From a checkpoint of a small transformer trained on Wikipedia.
Size: 8 layers, width 512, vocabulary 32768.
Each number is 128 + 24 x the weight over its row's rms, rounded and kept within 0 to 255. Layers, rows and columns count from 0. Numbers have three digits each. The size before them is the row's rms in percent of the matrix's.

# layer 4 MLP down (transposed), 2048x512, rms 0.0516, rows 729-835, columns 256-319
085:141087147104169126127116132158107126117145157119082127096096129126128144154115135122123153102077118133107086124100122099097119149147118175119150105142089106140150175166110109176108122140162112
110:128150169144137133113156141143151107113128121109144118144150120080126193140141085133139144139095172138093135125125161122151146078158154126085147130135124138160139091168099081124165089117113162
105:121104118109144113115144150152131131134113145093164110103164115159162107152121146126114168149082126129119140075170105110142102119124126146123130160115103084131144182140135110103101130131129109
101:137124145116136124071108138150109138115166090126144145112140109123171115153144123115152090105141108101088079118117115061139098163149094134123066128081108123103113134135119154109125122123152128
094:087125102110124100107132117150158195138118132128120162091138153095111111155152151132078146129165100132125109131131144118145132135173143136133164136077128163168193129128151093067113161095135143
101:136168144110109137110122134197134105114121120115103138134081105129101063110101095160137126141158140136122108145125128133137125145139130096067082130119116136103135147109134154122148170133095096
104:133104080144145118161139142132170102160141127068098096147150077148113143150081122111109129139113137175145150157187120114132131144084134143102096107098145152119120141176146122140144106109156126
093:129121177152104088159150121093130146144135129132128118123143109108105102152153102105155105110176151108104142133128128115060158116118160114158157176155129092150120128119131133102101146106155167
096:161139128103144158126134112126145127112156114139170132149148123153181122173156101120113176146130153115102146113079169158130099139168114125116110108123105138161102134146091129106109190146135153
095:147098167122115077113148106141148113173116102114108112100172150158151128115116102123141133136089130101162111152106130131108116104111123158141143134145131143130115148149146108118112139100123159
095:144126147106138189119113138117095134176136117113119146128073144135127120168100117093179123126154114111152126105100147122108141134109154155127126114121124120139133139155118088126155131158132144
086:125113077111113125153129076109108187122130110144102138169102080121116112144150113088112112154099155131127135098106135137095155113122166119095132155179110125143108122159109135159163117144095126
104:160199091157123127148111154136131149206142167147134143075149119112098102138125142176145142110090139133124096096087168118128151116136118095146140126105173166161135147128102070164141132087144132
102:149136129118075145129129148188146143144143107143124159122146111128147122123133133134128126121176125104138111139159118128134131105114141134155167122127175134084102110140157133115130121119121105
091:102128102125171127138114173151160092127103112113165125113106133148129074163085155162092129136135125107124097150132167162172151137180159118096147139146084125090145133128183147117136181150129115
099:076106080177127141125116133125091113147161104078122110115132151140117148081100100151140101117118132134119144107126135137147144176129154101107102178117116151147150128154135153110123157153103108
113:160135102138134126114086125120107114180153119119115076164174175143092087140118134107089127145132089120127111104129103109114132081073099110146133107126112067088155110111097105159115172156137123
095:137160149090156125124143164160163120160133149127108167117132121173154143114152091101083162156110104124141099125166119095100098112104093096127120077146098122113156145104114121145122133144140173
103:122127075143117114158129119145164155157183124113127130114124123124127157134141130154161148145132122124153139109144144115131086123128121123136085171124107132093136157124123145111101165119133126
095:141086131112109136119106088143093116113138087130136177146144085148138133138109133074137132161172126157075152139083158149118141135096120117112117100094107101110167148156149132106109127146132160
097:086127104138124123175140105149158159122131097164160108113145123130174154121100082137105114109138168150095090134122108134146114151151158134138138126143136117144120115106107166157135164148126138
091:135137139163073149120096157110087108183118105135126116102142092123118110165117115141150111115163149092108151127111129150070118081113136117118110189147139099079108066130145068136172090177146100
100:131128134102134144144129125135143167083110115176126162132125104089118111161150088127180107107102120152132117079108133125084180139120125118131139152135141123120129149149083135180183110141136173
110:136113108172118152174095171095091121147087127094142171164119095059137159114158129133105127118143138125113151160117125127138118135139124174131120160157078128115097170155094106130147132146150135
103:162137154182114126135153191135136103151118127180180180086132089150181124128135088113099140137139107102166152113127115131131115174150122119130137149113089164162166128117201162113122122127139129
109:138096153126126124105126125102149130176150125112141112092117148132131115104112136129139131153137138111152136141143083081099122085150121136145103130082120118126111161124147152132113125162141137
115:104134154155092117107114194152139129107172095139122135111130122156126092152130140135164143134125135113152132123153067127117115143110126123151059138111085166128119112119138106150101140110108125
097:129143112143116105141107083130120095097100164135143138118173110106121144088119182141159155123126104116139090157152129126131115109096105100137095139157099164178114112147139137085155141117069113
086:134099140117103106128166085151129119156124131130141111152158140145102157170121115123142110126102153142104157133124157163081143103106114136136090175112136135155142137162085096130125098130100160
095:139148082105137082127065091145107128153142131091091119143107125159113117159135138101125117143142116104113120119151113154135112105140144179110095098123143153125097120139158100157139078141189094
104:106088125102141147098136140147107101133145127146146135104123167138146138153128127154110162166096106113134140117142083176139143138164127131128109155070151129112135075163150070194139127151087135
123:112133111123118137121153115180137154080112130099158129126132129114124159128121114131104143151081133102110171138165134140151102138111095149128075132116092121137172100091200119055095115128092147
101:118133136135099137073102123150143101140128110160120117148140099120088106146126117153113133136092108114134131105164087128099153132105076137116140096169077103121178110146129150073141137142143129
085:131113163117100089107099114155203147096148122110130168107105190135163164177102136123070132094118157099144083144138102092161108102138130112175169132133139137130146107101097134093113156136112116
099:150147078128140155102127115134077144125154089106104130153121131103134080113095133103112207145114155151114100117105134175144159121105167101130176111126096117155126145107132131151103177142158125
119:129130148122116141159148157112180162122111149134125142139166184084126173091130141129115163162119109131087160122111112155101143131161136127133133136132097160153130102135127120112135169121129118
093:128159153120110113125073093122112125159149116113134137152147124154167127130093144134183109122141121152120084153100150097109128149102124167173117139116146137081127149129163106148107139098148123
091:132146132138145136113126153204104136107170175094124155112111165169116174117136141085077124088132085139128159149124110178110126099169052121124105149138161103140153163139137121100136109115131098
103:136121096173131147123126135114123104139099115129146148161148124049109122166146153101158124098120135181165135133115167102115086103133118142097123092138097118161122110123147082155135137146141088
094:142146112130129126117065116107090153089127151095184124081110089083107115135148153136144142088128175127108154137126129115167125101145175136125108144076141119093111183121118145134108104183160108
109:130105110105097094153117173109135093114178140151137149109160125124108105164144119118098126143119139122108147139108140114107121156152092119115114182095108101113105142104116110122133141121115123
093:147167135155149138093094108140123156116141163108117138123149153125164131113148133158115104137093135125089110108126125145097124088088124154155124117126161143110145159094140115152096185101101139
095:097140126154101166177105128154131109126100140182146162070133120104164161157155125085113156158171098148143117131155143116125176139159127109178126116146149152118132144096088093112118123128122121
101:174133126096125124096177090137161133142101091117135089153142121162082142122158134178129094120109154174111112079135158113039102162125104133099132125167153126143133096162133136139141139128174108
110:134113150110109156107125108099146126156154135121124083118136116092123116146142142141132117134104142117120119121093119124157133119140157130127162122104092094139160170145162108117148131161095110
095:114138113145131146126105120118157139136114166147149133121129099100150148149082145150152118116140082130137167060129086114099143109111131116118156150086075150112116090164154118115157099104103115
093:102181095107121150126123109151145118095108140129140135158158163168112130138132118162161134125080155132107113119093107181123110119137142154126110132109123113144111148148152080123093177136137107
086:137124097101147163087140137146119145070168108111142149143141121125121132116100162108111136126146130148102109102129104124094122113106177119138132137131099120131131099123153135160171162082100147
092:123141122162100145123102122168143147100172111125120139068096165101112148125148151124077159121151123081161107123136155100122128142078145158163079103114124158113112151135113086136136139147162124
101:109143078156144082158136115120178122108136108091125165125119122117137111124119120137070111080129143136124112145112136131161137124148148133109170088192155150126133139140092129089106172149140100
098:158130118160102090119130098150122110133118124109109118144150185106129155108141149118106205164188173114142107149159120139093058136126114165105120109167138120144132117115177154122106139146154098
122:140108133145140147148085138135122163118136128173121141083110186114152127142124125141114160103104146122115122133171102131084115153128059109149105145132134152177150115165136062102125155139092097
080:098138123097133103126142144138166134121108113099127131165099103108162095126182119086165108117113128163188132156099069121124125130133171139140113138121131158150089128070174116131125127130094116
110:157105112164156114155127154077102133113122134102114119132132112140143120113105150132117142167095092152102114102132144097116127131138151146181140146127120133099158097126125135166173115098094115
098:116160136180114114131123150159145150146091117098122152123085141139105163091126124151150122065132153132171126116204108123073102084122155159136113121123139149156141145137122107118138122128121154
099:144096089148126144105135091105116154163162149150124152167137137173170112138145125116120109146134092114121149133142082099133123118088124105140143127110103134165109114115098117118159151145158128
088:118131099133161118151138140171122092130151152122116118117129095118133137130113158137158107114071134106132139103129097131145151131151130121133118128120145129082120117139119179117143132117169140
100:183137151131177108152122106131117109110129111098140111127127096144092126120133144114164147139108130098120141137139113116119147107114100115162142131121158160125118119102159159159114107091095111
098:134127097130127151154098105117090119135116102115103096138168097120105161147100130113134100165098095127146149124145170156135089164176102138163135125110127169140119121129146087122086120137089107
095:123149120105139091139126123098126134132131101129197116125100083118136129117090114117084160098119101109125150176175115119083096121086130138128076143089105157157154099145089140133139110139135130
106:078174078126146131071091093166104113115099114110126138121080123078123103135118111128148129143093076105140130145156116076130122161127149087138180135098110114149105156142161149139170111141113060
103:134156130130100166171121091096114098139130095111151138150116132088144145143144108138140152095118142119100125130120146146109134119095113158072123128149148108108103086098113119151144158105071069
096:130130133171142097145152105179141154150126182105079130077139156140155092146143127132139107105067067142113155145107134153104127084130122143130120138181122077092134134103145112178155130107092114
112:129121153138137140154125121128109176152126115110090138124091109150151089079112156146145129124143136130133144083132079146098114131116158132133114108134130151131127133113110150142137144089075143
097:153124117121095141145114145151130130164109132082100140095107163118167084153122142122121101132160094118131113127100126168122109152136130103092085127120149144171115129149123139117147101104112131
110:127108106117144100139117169147147157131111122127136145133162147122106077183120141142167089114143142164137134113061131113117146172174121161134136090079137100148168090145138132123118114160150149
102:117086100121110124119125130131151137095117145163112123124124131124163142138096112159098103137116124102141148168103112124141157094087107154142157096135127185132120113167110124155088171143099111
098:145147149112140155127111137130105110110097117099122120093120198086158151159126123167100153114151125112148141124157123129127181088133135124161091149132139127148117126117132109114111140151151138
095:109119096077126114108128100139130115092111150197098155099144123148121131143093134153133122144108159155160170121132159162091102110164163162104127135142133133127139164156155125093125132135129134
100:123141094132123123141156140151096144142129103119120125153124169122142099084097104149121122133133117112123103096125115113117085102116154130108130116180140155152147146146109134150109119131140131
086:126121130124167118067114118154075101143132139110111124133114206084145117121125097128152156147138106166114134096180109113159135104134111138107139159102137110115154140131143101112148091112146115
097:115162068122141141106117147158097140166078132157099114126123119099178123127092116150157154148098161154144155108131117120223136134134113096152153109131095082078117122098102150129153139100127168
098:160117122167179122148165075149112082133168139092102120165140126104124102156090150097090167127123106132146116075139172102164163142120115109126070136144124157125117110120101119142129152161147130
100:120161113151061174126153143046100157113093113127134086137124154110120120102119099138126099097116125095147144096107140121099080115111115079137154114094135105108126104106142125147136136145136128
094:137115131147086099154121114145154165118135126091118137122139127115123080134098076181139149106080119113161118105142097123067153132118113155099152126116121106197105117129112161129129131127144119
082:137153127135159148131112092125089130159132099115155143138109096126132083140083091103147160121076113123151110097121111150133140092144118146147128118113108138083153122115150127122152113080125109
094:131155152095117122094123075081129089139117127169088083125171100135144150103130136141090111125127125131130108146136191112126096136137126131094120189122098122151175149119134125144127122185155125
086:134113127188098141132124111118163129108109144138118136135110107141151119164135166132141134156116113112134115131129126119128107100120133125131149130155165095131131136104143135141111132082125127
104:167125136112173101111154157122146117106130078100118126170155146135109158082109123140108136123165126107085102134133134109129080138159137188123118121153114099125185152105099156121112119132129180
096:140133112112163143182111142101118128110144142130114150103170154129108126113104110116127125136132099157161156087145138145089151133135144098112154126129146132128114091133097113093064151120106140
096:140164148119119122105107105105084118115112141118137115093158126120115165135089111084131136130117126118127093129135099135123147114148137120144123148123130131125114117126138093146137113166121148
097:138101060109180151116165142128098141102110105114149125113122137086104096105146122131104121127130088128141129041136089113102148125140097145104116178147124126087132140140099113137125110158136126
106:150176160142104165118149128107137109111107113117103152116120115090169155122126143115145205110151130097121115119136151119137120160154111094114135145077129112161120133148153142165102138122113123
095:161162105151152114127136162173126117110130138164172134118168167138139154165137164114122158141136167117123132120134158122140159144161126118154115111135112103117124159146117144129128108122132153
102:116166118148120147100094129184129127150103143120120129128151141121160134089159120125106118099157111121087142147120099148123118124160124129139149137123163157121117150143159162082121168136137130
093:145111121137183127155114134113139144123134124132083141155141155176112132074138100098169111131142136130143124129163137128082099093091104134130108121082102128096109150147156166144121131181110123
093:134119096090137151114115086106062165120079112101119056127103109148145099161108126145156149118117153095120084118138093144140097102121135110127177132153079116116118097110122146121131142112129146
100:107145121102162112164110113134169109118112092115103114152127086119124116115141141099132123192195119141110119108103145119120144127144135154072092106115137114140087134160154151148104113115139108
112:107128110128120149139124128172108142091119136155118143140146150121115093141124161063094114135114113158139165147148120140131107092151089149125134133102097117132109088154123122148097103146121097
094:154128124119127161128099131137112158087136114124113118073119134101065158154152172089122161159120101150145113081185091136135103118154166137126110140076135123103121151094133123131127117130161114
100:124151105136168144136150130161108092097175156101155154120134078106127115118123122173142129144189089099135133131128140126121117107163132105130097143119142128112124116115119143142149108123144139
089:097098145135086130125109121143132092074145159116136147128126145189185163125143095105125151106154150146111155111109149106152107121115123111147106108153138118129060114110132131117132123130113088
096:089155156087152140134116152129137135130112099175126125149134147149161097164096146154154137107105119116144128135095109131123173146135131097123137152085136102145142138159145146123121128136097140
088:172153123134117108118162121132137130143153125098093121118157144146144127159160101123161109111084158133140113130156100148100138126151113107111132127097136146109121129129082112177123084111145160
085:161127101156106143095124111117096117177137134158156180107117116122151118154158079119110147101141128150103146105133152168198136135164162101132109077102116093107132124127108138158142123148123099
111:132115146153175155128117144160109122133157118114178127134168132139103122166137120095096137101100145165151125169127145142143098118142099106154139122125096125150145186160084141093144123117183151
103:139110144147105084187105152156109070092133131144132129141135105098156126103113114141142118095128115153109127123138121149111140097132112110140121134121115140093126112163116132100083132155158137
091:155139132126178095104098142137159109126138101155098129098142128088106116106120181094153079159128105104159113172132141163121121099146131104156165080146137150106179108123160108169147104126137087
092:133094088162110144144152137079126118124146145107136137129112114184091170139121131151172158185115133128138076121117130101156148109072090105117109092134134109116092105136115115110139094117104143
099:123100126090117127229151120156119111105149086127109124152138096119141089178121144141118075151112169129101104102134132083155126153112164175170125109118138148112119091156138116138117127127111130
095:135133116172116122123105097077124104118126153141138126116078138116152106150093171129117114136130094151095110162118130161140134092144098102094148129084118106142129153111103138135175123158121092
106:198148146095104089170127150131157122159142155130141124140124122133147114153174135195145125106124122074134134123153161184157115120116120125130148135146124132170144119113159140087083176076121126
113:131135143106149136139128135126120144108117114102120154135119122090112099129110109127119119116148131097124092129139109194147100155144127140085126111166132140135136116157128128106086172146117168
103:088122124140144090093150125108103163156104119084154111136105126101189129106151122132155122206160129113111148151143108152123147091142128137126156098161185154135136136142154156122134149138128108
092:166124143085120104122108134087126132145104076134122114103133130133140175155166132138131165154135145124127085180128131094134107161140143145112118137104104132116144171152136137163133131176154117
090:152100101125133089125096169122154136127132069121169123112132127102114137162123133126125145144133173117136160124143114110134135127138113132150133101098119124150163126171134161084135090118093108
088:114119139142187138146108154110101142077142134148124153109125130109162119085114174138110125134133135143139076146137094076128111111124098149087165108168113099126140158139107155098107163111103116
# layer 4 MLP up, 2048x512, rms 0.101, rows 730-836, columns 256-319
106:153123113117150142178103167143139166105147148148132114137099102119107079188117096116159126137149107086135169115157112107129096182134108118108155139095122111140143112106127128123078113148130136
096:144121135111122144071139082116165104130115134126101096150088113147155137092089199163127184103124144148094138139105140104173159146126153111150122166109152123089134129099138145130141124133102124
104:145114144195110122134105161110126133119104152140116153159167122146101129156146125106137130115133146102162113158159155155141134140146126118164136071091149187145135099108110148121086137114148098
094:114143123141116090144117150143120163159118169138089141163117098127110119148103191115113129151139164138151114130162165119116141118119106142136180129112135121173123113169131123139092121142121121
096:117142145119116076116136123131101117142112060127140106162121110099129136130118094076099144130129152116115148124095162166111087116172117144162146136161138143128110137111117124181181116105109103
102:138154135121085154117130139108149137130109163130202079092120126111139120158088107082121142095129083113114137086108125128147100115154141148128106073161113122094106102144085142132131113106117109
095:131082137116071121164128159086101140134129133114129124105130123127148127187114104133127116111130110116112127135127156146123158069147149102150100132148136159118088108139150118123101123123132134
097:115115123100107118155153133083130148065102055144130140142116156160111110132114147169134143119133131098107135124160120130127158109115118108125143136138139110183172138116133090181161135089142106
092:120159141153147100113106119153091079140128131121117124118161150095145137103139139087181160120138109149158093067105130107121107155128143106139120125172108159191125110157149140092118127093142172
080:102085161160162109142127142120131126153115154115117125126138139113163099118147196136107149163134144152079114135103066148132149116129118123141130101126147089147151140094141124129132087158109154
088:104133113162124147119152141135111138068160118086074139159145134149150125155144110140149079121106132099148117100156170149111115166164113118144162127139091137119109147154138139137138152128097130
096:166134097124094142132110166125114122174152136156103124116114116096153092153118126061148145145126150124128136105115101154153135130150125097121085089159180142129120128118106108128163109157150107
107:100099110105117166131147133150157178118142113107173137156147086155133115132108177135162134121121149125121120145084135097108105128108174117153099130146124138153101129172112129114078090103097123
107:111095130116126104124152154100164104162112115112149140106131088133095106132098115126113110108102098104113110167120127134160144129144148170126093185143094109113099083143147137126169191164119112
096:112110165127131160141107117111116093101132118108082071148154098125154130122160150100129098145125099134149084118137151118100155128090127103121156119121141149168091083142157148083172116099115103
113:105159140134127105141097108116078097169130111147124115126121154111131156078106143160144134147138139096119124096122127130139152164137181099124120156148125147146114121142143163079115088113089137
092:166125107125152087108114117138132131135114103162138158119138158177108159094116139101135145193157130098136140137118168115154149111139215175149159096198149130129119139157105131116140109112154088
096:146126099181148123089117151125156106117125126101099140144101119121148155142105156154104144133135083092186096164151095131122083158148141125167111149144115090150113149178112110134166088173117148
098:148103128128131123139146132120102094123102145155159117151153133099130086138137146092093133107110162079142141092108085166080113164095122144146114092135128112121131124099144114097181154094154130
096:166132141150151133129101102137114143136166125136150140129150077140096133134140137072124115131107100103093139134134111153129141123119148120129150160131130113133118085116161145127109104169149133
091:120105146125143094158154172099157147124094114119118166138087110155098129126154165091165163139166104133136118141154118101139134132117109139153133124162155094162129060116154108159173140108124141
094:136160122125093151126144124140111138090076135107170150077104121133148129159160141134075093090122152115113154117131157124124145130105142145121149106158131156107110128145081159101117094105129133
109:118170127193108114082110159122126151112118113131117118143130113163073149150148139199140109084063147138101179146140184146158106144140114143140120097135124108128095154126162133160134097149162114
097:098149118140107127141097120115133149107126125133155139165139109151146144133139167162157105150103147140108125137142148126120103113111117107117046129105097131141153116151180173160119107082090137
112:123127120183148105125087098107145128156086129132111124158162146127179158157153120097121146143107158199166115140125115117111149134125161143105132115137135124129159134133131132152061144128137088
111:113120119112122139128108154116149090129111131146153080172176118126111119120090167119103159093156145124094124143148114145151142120158137112196115082127170140136121123093133152138156134116134131
092:098114139150101119130131052126129071124103100142145144093176158117115167120141107086097137129115146149111129145104109169162139137100133130148108115122145139147119123105131157111132096165146186
090:110125130125122147073137115112137125072116114119137173182133099107080175153144162130088117145094185127120137133119178116144181138108093102138145123155135145170149177141129104116138104157095127
097:134115138136139088075122135118122108119085157129095139080135119113138131105123123100168161170091165133155095117173094153134117157126130167134130129147088138171133153101131162145111123178143164
096:152102110135074073152099120142106091132127152103154106120101131131132128128095070102144114161147121135097129159108113117198108141144104192093122139151082135137110148125149157161122086083101129
116:113127073137124115150146164175118119110082157172162139135114135118156131144141132150091144136073100189156146156155154130173103105135100112134105132142137151131161098082111132141075069101125165
095:134125152129116131161145101155096111135137137148139083122103159124142119146122162117089124143141175180192101101138149139180121147147109156147137088118130133135146140132136166109143069116154178
087:131127160103116109152133153117172150114153128128097172108134120101151083143150126127109129124154119145123108133116124126132161167116138152131128101173160123181119173101120118129172107129140121
098:159163113164114086104138158121112151086142144141140146137124162124129103148092123147103169106119117120129116109148115104161112115144160126105140127121133148116118115128129109112101177131134141
109:134160103147127116139131138092160111087071120113085137107111094112151090131142111119142104144105143125137160105107120109127160122096086147119132119160155140135140131095138113141132144097156107
097:170109128136113108106133137121143154121086170097115123115099160146152159102174150112111161158147119109129150097134101120112152109118105093117092148138090152137155177113109108100118101082121159
096:138125117085114134129130134161149154139076129088107107166120102138091138126105141142162121087145131125151120135106145118150128105144128095108147164159166128103150143153158156145156131138114160
100:096073128160069147111154149128136126112099140164157127131120130132131146141146156153170149124110120104145174123078166145145134099135117064117134116142091084119112166109070113136116129150177132
092:117132148118115128142094175123147107150102162147126083124129153111099099173099175136120104100107140169098155089109154143111110148110125125104189183151131139143115134149141098118131094122148155
123:105115114177147144172169164110162134104149151175129117112124096100121148163110111109123115124105113127158112136131134117124165154106120113131130160083171148123124141136075131122130102095139137
100:139134171075100115124177111149062119169159141113106101136132143140141140136107151141100121133129136139121119080113116146161119145142137169120151168115124181134198181132098146166122148105123127
102:124123145138138160143094127161151153122126111100143121115110157170155110152127116106118155144120129115111110140108069118147096141147145121130145137123154146166137111123153148126122104112102069
119:096128130141135183117166140150156062126120152125132126134121167160123110159128131144152120110099109164102116142123158129122153142169125114153117129188132126130144111141120117157157151102152131
123:094143175165133140099083086093116136164132121120117113139140151141125083120105119160164146132133092127160162157103142116162193123160152132110124150119114132173093111172111120121144138138088124
097:117116103072137127117105172152121090132108145119090141091112146156141151099097151124105101127150130087073138152124122082144133142119121195161118115171062125105160125116160100105146146151154182
092:115137095111159123130131118162170114092090107082115080175167141152167172122108137145115161154184127127134121144102129173128156090107113150119108108156186138146133124164125139138125146200115118
088:146143126107127110132153133127160112114119122149113097143153155111124104133138119105169121164182160113132144112156118160139094082119157135123124166170149095109103109152146156131101169095133163
095:107143121146122143152159135140130142125126142162102128105141151168096118111131113131111120083125154150092165138150095131129149154107138146134112138156155145089111124126124139098130116132148125
103:130149097121073118103119160076097096110120120119152113135129144171112113112179107118087125122119150111140153176117149127114162109139179089127147115130127123137116107137145129118114086107148144
099:134109123119104155125159169151060127130101185118137116110140138097124171180131110134093088108118101160120158122160144110158167158152137144156107121137131124101114115157104163096135149118130134
105:152112087100123108144130117130098094114083152117114109151124149124193171145139142098165117074127132131122109127116143105087109146157115132169141091111097161135136095167107171101135149142122119
086:122157129149100125150135114159105104153131129099144067096149076148102123134118174131130167132142118181137123108097145121150135123156108156112134119126147166115123112133152138139169119140140118
102:088105132100140139120124144086179113095110111110108114105122105133137133118140157139158162120164088120143159110133114127177144134094110101133134110160106115115150178151149151132143155119092130
091:100100131106113064207133141122156165170139140146141100153108112165163143116140100141106098125112134156131130127158144158096103125137138133157154157131152087142150177104110129108080118109122130
095:121107131109098143155148117137139114101116151099124120093137140129088139150110111104142109143086092160113096153113122105143164120092095095108141114136137126114099112116127134097135137167102112
089:127136101120103141149111083117089129129130148115150124125115121136150100129089148133138145085158139078187122120129136137168142122171102079114128125170109129141166112137117151106151117117135099
108:152153135126197120178131124159109110123123120104173123099134131151094155167114125112142108165138148103143118142147096106147149140128143190168116104105125117127118182163126121153149140125151133
094:100190147100153147137135144139127101118133123124118120100115088137146111167102124131142112130116163101174152156132163117163171143120132110087098095108138120162150111146144164124114147111133131
097:107126126131133113157101112091113183127102112143126133145137102064120137112149100185133124134121149160154130169115121147150182127128086089136122122087122148138144115070152122133126169117087103
096:094099135092114106125126091100082113100114121123124194082158103123189112117141120160137131117110109120075158133113123157168142127148094148132111095135112116120153150099115136128109142131151104
094:109079150102116144132121104150141154145127162146094118127102115099159170129154114073088137123143126122145189199112129181129117135096155142125132107132117136154097118100113134143121129109163119
090:162121134119095136109166095142122150159088127152114141128137181146131130112082125155069142162114143130126096153065095115101107137154134151114136140160157131091179110121140146128121135144132122
109:151142113165155096170131150092170114143082152082144141157127122148127122110129151150126058132102104162122098140123136173149138141098152104117090117067148144110112112132143159129160114172151127
095:148140140138080125125083141163124140168100170160116142137112123117159107133131137122103137119124137109076139152150133118156148153113130124117117138114189105106112117171132116121130122116123115
117:131132126146138130117113155139109147085146128163141131140121124114126091169096144114136104153148110143142144165137151134119125116130145140135160070110175175138125123114144143098096129121084131
110:130108106131130087111170171156136101134110168136158144115107143112112120086148159139102113169088114147121132152127140147160109123123099139103119127088100099127148143123139119126134141106103152
104:120133091172134132121088128115139083114088168127143113149117114161135114134098101164118124092138149173124122115150101138164147112120139149141107180116109080130127124101149116101089136115117133
101:107110109134121145133141142124148136159139116124098161117128171079138141155124136148159099101160120111148146136136086092110149123092120105122093099153148181121142121143127117179109131156148140
100:142109138132137077130110135137110159157143102120147132125157117147122127104158108117147098144152164142100090131133097139152125164112134149125173144176135123119136126156114110119103124121179162
089:103127111140117175145132139112150155125148172128174100146122152097126162126120145155171103112114153113170099057140115052122084119121143126112124146147118110098116128130112101135140099127088143
102:142110170134129129168128089144123140118148131109125109098156158177080097137146123140132090128184089107137131145142137153118118103094137126157156118139107112093135120143146134121150123081120133
097:142129134122151115113165142114139118108125123085149101166117134121108104174125114132155148114101145138123115142115129156094161109141118124180085100153189110132105101150109142130109117095131186
097:149139105156113152131132122100112093146099115090106101136135093123144088119144133140177108143127105084105117077082086137146103138171096125108101139133091167102149112115132123124123120163176123
114:088134135126131120136097141098114124059136153128140135153097102134132124118132089157125139097136148161182150167120113105134129115187117095151145168117153186114167120123114160169146078108115171
092:128153063169110144103143159146116136128151153108112181132099134099144105141091062184099121133142142094122128115160112104129108065134158132112147147131166122146086087129122124136098095104096134
101:186104112125110103140156141167122130115137091121162120156138161141062155148123103108113159137128108107119126110138115160136162096127159144078128131103158100146144151159165114115153095129160139
089:111109118126113143149142134122171120157128115102147170137148122111106123148133149126158141144130150126127112158152109154143137126115110100106176129170145147123136130095126162124108081115181104
112:102137127126117113126119121148160139118136121114080124104106136118129137101111120118175135136120120172122127118133147134179081136108127137122144067113138127135134147125120143116114116128130152
096:133113120133133159125148082134129119138161100172139125120131110157153079106132123128150172104132136103146132107142142175116149142127155124145154145139153109121144098129149141088086113167118166
087:128104112135120144145121115141138131111102171170123157101126116134176117150104123101104183111146161114135091123110152119111109104134121140148103132133135126145167126152146152145111119137144173
102:084146158141125113135143165081159103124098158126150187138132130185119108099148119189100150143111142092115100106086102136151115105146139159099122125135125113127137135115123165088158136102116122
107:158142115111180139168164138111225104118089128098140114119123160131111128136109178139128151142168141102154110081102153162147164118116149093115115085083144121143129119108161144141141115141117094
103:068163117118118153125134174121160113134120131116118155175188129143130137138095118144114113137102091162156164110105108149159154135139128167146128140120148116144151164096092189139151117144110136
112:160104131142108145163160142116143149176086119151147112105116107136145139152141080119123139119128119102100113116132138112098133107172128129106133146172093140148108123110069129135168111106150153
097:070165109143118147146102117137129132094076185144160128115108132120140123096121125169134102156122131128133109122157100156146157107142138127123160145129123100110119147141126160086100100181136121
092:157101161108138131096160118123122106143135112142171108129128121118139116181120139109167158145138118127109088120100129125103146150142140133140127126117152125150136108135145108132120139132133087
103:140109145118129107195115141092118116074150135107128124094102110080139130121139149128102112155149124159125082133096149102123185121123162146137125128112122142121133109094142141088126125092136154
111:099136120123073184141125132141063122123138137132113123177158100133122121145139149108130105142141115111118120117133111118155105159186163127097118099125111136126092111156156172112108138129143155
091:107127125170102095114139175106129134150154113106101089118148115129066141147128102151101119126146078131096119102134092120132117084137179156113120108087104104106131109175144091154110105115117113
094:138147153135160126143124122091197096127132151121141103114116153109129078090118130094149117134174158183124104115082146129122140127102114140108116118127135149150172088133113149092128131144118098
089:100149110176118137147133131098133133069104150148132156132150149068136084144184071155120086123140125177110135104084109141112126129135119099146138152102140157100084149091122096125073119155156122
107:132092126139126116063119125137140144133125125173111104143117154160122172164109134076143158122078126118152119136074089134134169147124168142135132118156109108117155132140084145146091114134144118
087:146136113115118175143142160138156087102150135116116112125156110132135097134146100133137129138133131139112138131128136119107176119145099167117175172127148122122167161155106128166084102131131124
094:104139110131105154133085107119124120122095137135193106092132154172111055120103089136122162107135177166121139096097083136133158149131196133142111175169147146124156117085142126110125133098099110
102:159135164181144145145108196136140119120132126127146135115147156133145145129126113151099157103125126138140080130150186128153113121138103138143129106158113103171131116085117131121113132136137111
102:095201131147141188118102101128133129132096134141118074144150137131133143133144122128138120104110167073122102159153101125111120120100092102107146134110130172144118084135110144134112140135118139
089:125133146120118118137102113152135147108124105154128115143146092152139115157140122113129118124130136101151137093099175134086111093121131120111099128111123109132067090170164172104125100116159156
096:106129105143134162130115133139109112104147145144132100143146097135137128128111132136097106118083143121078115130145169123163096149114187112147137131140146117116112123128180139164125125081099084
097:108149126119133119121178137130134152104099124130113106122142187053108065145119094131128140097149107148142099150148114070112134162123168146157110107098128126109111116150141142142143140075128112
100:097143123199124134129080127110112136122115112103133157147096170089160107079148116116105119110142124111144151159123102175092136133081114100156113151135106158107120116136129109102103186129160142
101:146133115089122128139110127106147102137096124126142130162149140151110110128129123118134147067097141137131165137114142133126126125090133119135121129145107127192137096095101155091104146118145134
115:157124160081137177088114112139148130117105141138086119128068109132119124156099113103150127135167098146099089137157127153136097144140132088122140120163153131147133139100109106174141114117131108
108:109132131115108151112138062076134122111110141121105129137132116134146120116134134088115142126137168107109106157113165132126123174110099149135115123106147127161109131088119121106157152180100132
090:122162160124138113117117113185139184095139155125111139136111180101139111150125155099140142152141111131151135164109178144125070120100138114117157113101096130121137089145130137109148143098181185
083:121095143133126133144127132090143123149163133138084070107136156114167147112113165091124144121106135099159067140100126121139159126136143110111118142134142135135122114084103166133135138128138119
095:099109128117108119134147133094116120102136116133096113071170157126154098124153112132153120123147129137112148163112140076074127121129151106147167120175098130138141091118161119181115150129114141
102:162164148111171114159066141124113119070131132137092154090118109140105082159124125093135097117128144116103127156101111146162175074127108164101135097165120149150137119125101135127190121090127119